From a checkpoint of a small transformer trained on Wikipedia: untied embeddings, 478M tokens.
Each number is 50 + 12 x the weight over its row's rms, rounded and kept within 0 to 99. Layers, rows and columns count from 0. The size before them is the row's rms in percent of the matrix's.

# up: layer 10 MLP up, 512x192, rms 0.127, rows 150-163, columns 0-31
# down: layer 10 MLP down (transposed), 512x192, rms 0.0455, rows 150-162, columns 0-31
# gate: layer 10 MLP gate, 512x192, rms 0.12, rows 151-163, columns 0-31
up150 102:54 37 53 62 55 62 45 54 61 63 40 49 35 63 36 58 49 58 43 51 40 58 53 48 38 36 22 60 45 46 54 65
down150 100:51 53 55 65 48 69 45 44 21 31 24 44 40 56 45 50 47 50 53 50 39 56 51 41 63 64 27 34 57 65 40 53
gate151 085:48 61 33 54 53 44 69 45 68 22 71 46 52 56 45 49 32 55 43 49 64 79 23 39 57 32 59 52 64 51 44 43
up151 093:57 50 60 54 54 29 56 63 46 32 38 53 26 59 27 48 37 59 42 46 74 44 52 45 37 43 36 42 37 59 57 48
down151 091:39 58 44 42 38 53 44 36 61 42 49 53 57 43 86 45 44 68 66 60 42 26 53 49 59 43 60 51 54 55 54 67
gate152 101:72 44 35 45 52 63 44 44 36 45 46 34 59 45 69 40 52 40 61 34 57 62 69 51 52 71 51 56 63 54 59 55
up152 102:68 48 47 45 59 51 50 55 53 26 44 34 67 53 53 26 33 65 62 63 63 60 50 65 42 56 66 50 77 63 47 55
down152 101:43 37 56 47 54 52 49 51 40 51 61 35 46 51 56 32 60 39 54 61 72 62 42 69 87 29 48 44 61 52 57 44
gate153 113:64 56 55 44 71 65 64 47 79 30 55 46 58 50 52 76 43 51 55 46 48 35 39 42 65 42 51 53 44 55 43 45
up153 105:46 38 30 58 34 59 43 56 50 63 47 62 65 41 33 41 56 67 34 38 46 67 41 49 57 53 23 62 37 30 72 57
down153 104:56 55 51 68 33 41 36 52 41 56 45 40 34 57 73 18 53 46 63 51 50 67 42 20 55 49 52 34 39 49 50 44
gate154 111:45 53 50 28 49 57 27 21 50 54 47 63 44 50 69 42 57 57 53 49 57 36 50 49 41 66 46 44 58 41 59 44
up154 119:31 56 60 64 61 53 50 41 39 42 69 47 55 47 65 69 31 49 57 25 44 49 60 69 53 50 75 43 39 66 58 63
down154 105:57 57 60 46 51 55 58 59 47 35 34 51 47 40 85 62 51 47 49 55 42 52 50 51 35 69 54 48 44 46 59 41
gate155 100:56 30 38 35 55 48 46 29 22 75 46 55 52 46 52 50 65 14 33 64 33 43 71 62 35 41 55 55 56 44 73 42
up155 101:73 27 47 49 41 62 28 66 52 68 60 44 30 38 45 47 57 59 27 56 22 46 50 38 66 52 57 70 44 65 55 58
down155 096:64 40 58 49 74 50 57 44 27 42 63 59 65 62 50 42 63 54 38 57 44 52 58 60 43 53 32 56 54 43 65 61
gate156 102:61 45 41 53 48 53 28 55 57 48 44 43 26 53 48 56 43 71 60 33 56 30 68 54 39 58 38 34 54 53 55 68
up156 100:48 51 73 39 44 48 46 26 27 38 62 54 48 53 63 29 63 27 49 55 47 48 48 36 48 38 72 64 68 61 53 38
down156 108:35 32 50 67 38 66 37 46 48 51 56 48 59 46 68 57 43 64 27 45 41 42 36 50 58 49 46 49 48 49 54 32
gate157 103:48 65 45 57 65 49 34 35 60 57 45 69 35 53 34 45 64 44 60 59 50 65 54 56 56 21 41 22 32 49 53 54
up157 098:54 35 43 61 33 48 42 48 58 62 44 55 53 62 45 46 61 65 36 40 50 47 36 42 39 50 60 55 73 46 64 46
down157 100:50 34 39 57 39 29 70 49 37 47 45 70 41 26 58 64 44 44 46 49 49 21 62 55 58 49 66 54 66 47 46 29
gate158 101:59 34 67 41 54 75 31 46 67 44 53 49 46 38 43 43 51 47 56 51 49 43 56 31 62 65 62 44 35 36 47 60
up158 098:49 26 45 56 52 63 43 69 69 54 39 62 53 39 61 43 47 47 48 46 65 66 48 59 61 37 51 69 41 52 63 56
down158 099:49 40 65 43 42 78 52 70 46 52 63 63 58 51 54 61 61 72 62 43 50 70 51 37 34 62 39 29 46 41 43 62
gate159 075:62 42 35 34 31 48 47 53 88 57 44 41 72 55 45 50 45 50 36 53 53 36 52 51 40 54 63 48 68 57 50 55
up159 087:23 54 54 55 61 42 42 51 73 38 70 41 85 43 57 54 31 52 39 55 67 11 50 54 56 62 59 58 65 45 80 65
down159 079:63 61 55 55 64 42 46 57 46 50 41 58 44 57 48 53 53 59 50 59 35 72 53 63 47 38 32 45 38 46 09 56
gate160 099:56 69 40 32 55 45 73 57 49 64 44 38 39 43 47 42 29 59 64 60 55 38 66 44 50 37 45 69 57 55 50 40
up160 102:64 46 57 71 45 56 65 63 63 60 58 53 52 34 41 41 52 35 62 59 25 57 47 59 66 68 65 61 57 71 46 25
down160 099:65 45 52 49 62 46 52 38 38 65 54 50 48 54 47 32 56 55 46 54 66 47 35 62 50 61 54 31 52 66 41 50
gate161 094:53 48 24 36 59 65 60 39 28 18 54 47 60 43 70 50 31 32 46 60 71 43 45 56 57 58 56 43 50 42 36 19
up161 097:44 42 56 41 62 51 65 46 43 58 53 54 52 62 32 40 50 47 37 44 59 55 34 47 56 45 67 15 57 38 31 56
down161 098:61 30 33 54 44 47 63 50 41 62 43 45 65 54 71 52 52 42 44 44 57 40 53 44 72 51 46 35 31 48 44 48
gate162 109:51 63 43 50 30 52 51 50 42 34 49 54 45 60 47 66 33 39 38 34 45 63 40 46 40 29 45 52 63 63 46 46
up162 115:80 36 48 73 45 50 40 56 49 43 64 47 47 57 53 63 27 48 54 51 28 49 50 59 49 62 67 67 54 62 49 59
down162 117:31 65 63 48 38 73 49 54 53 48 48 35 63 59 28 45 45 33 25 42 42 39 40 86 63 31 57 56 57 41 39 38
gate163 100:45 44 58 48 60 46 42 76 52 39 51 35 47 44 65 49 59 43 42 42 52 41 43 42 30 79 64 47 52 42 53 47
up163 095:44 41 42 37 59 58 72 52 51 63 46 33 67 64 37 23 57 65 51 64 43 40 63 43 53 68 48 62 48 32 52 34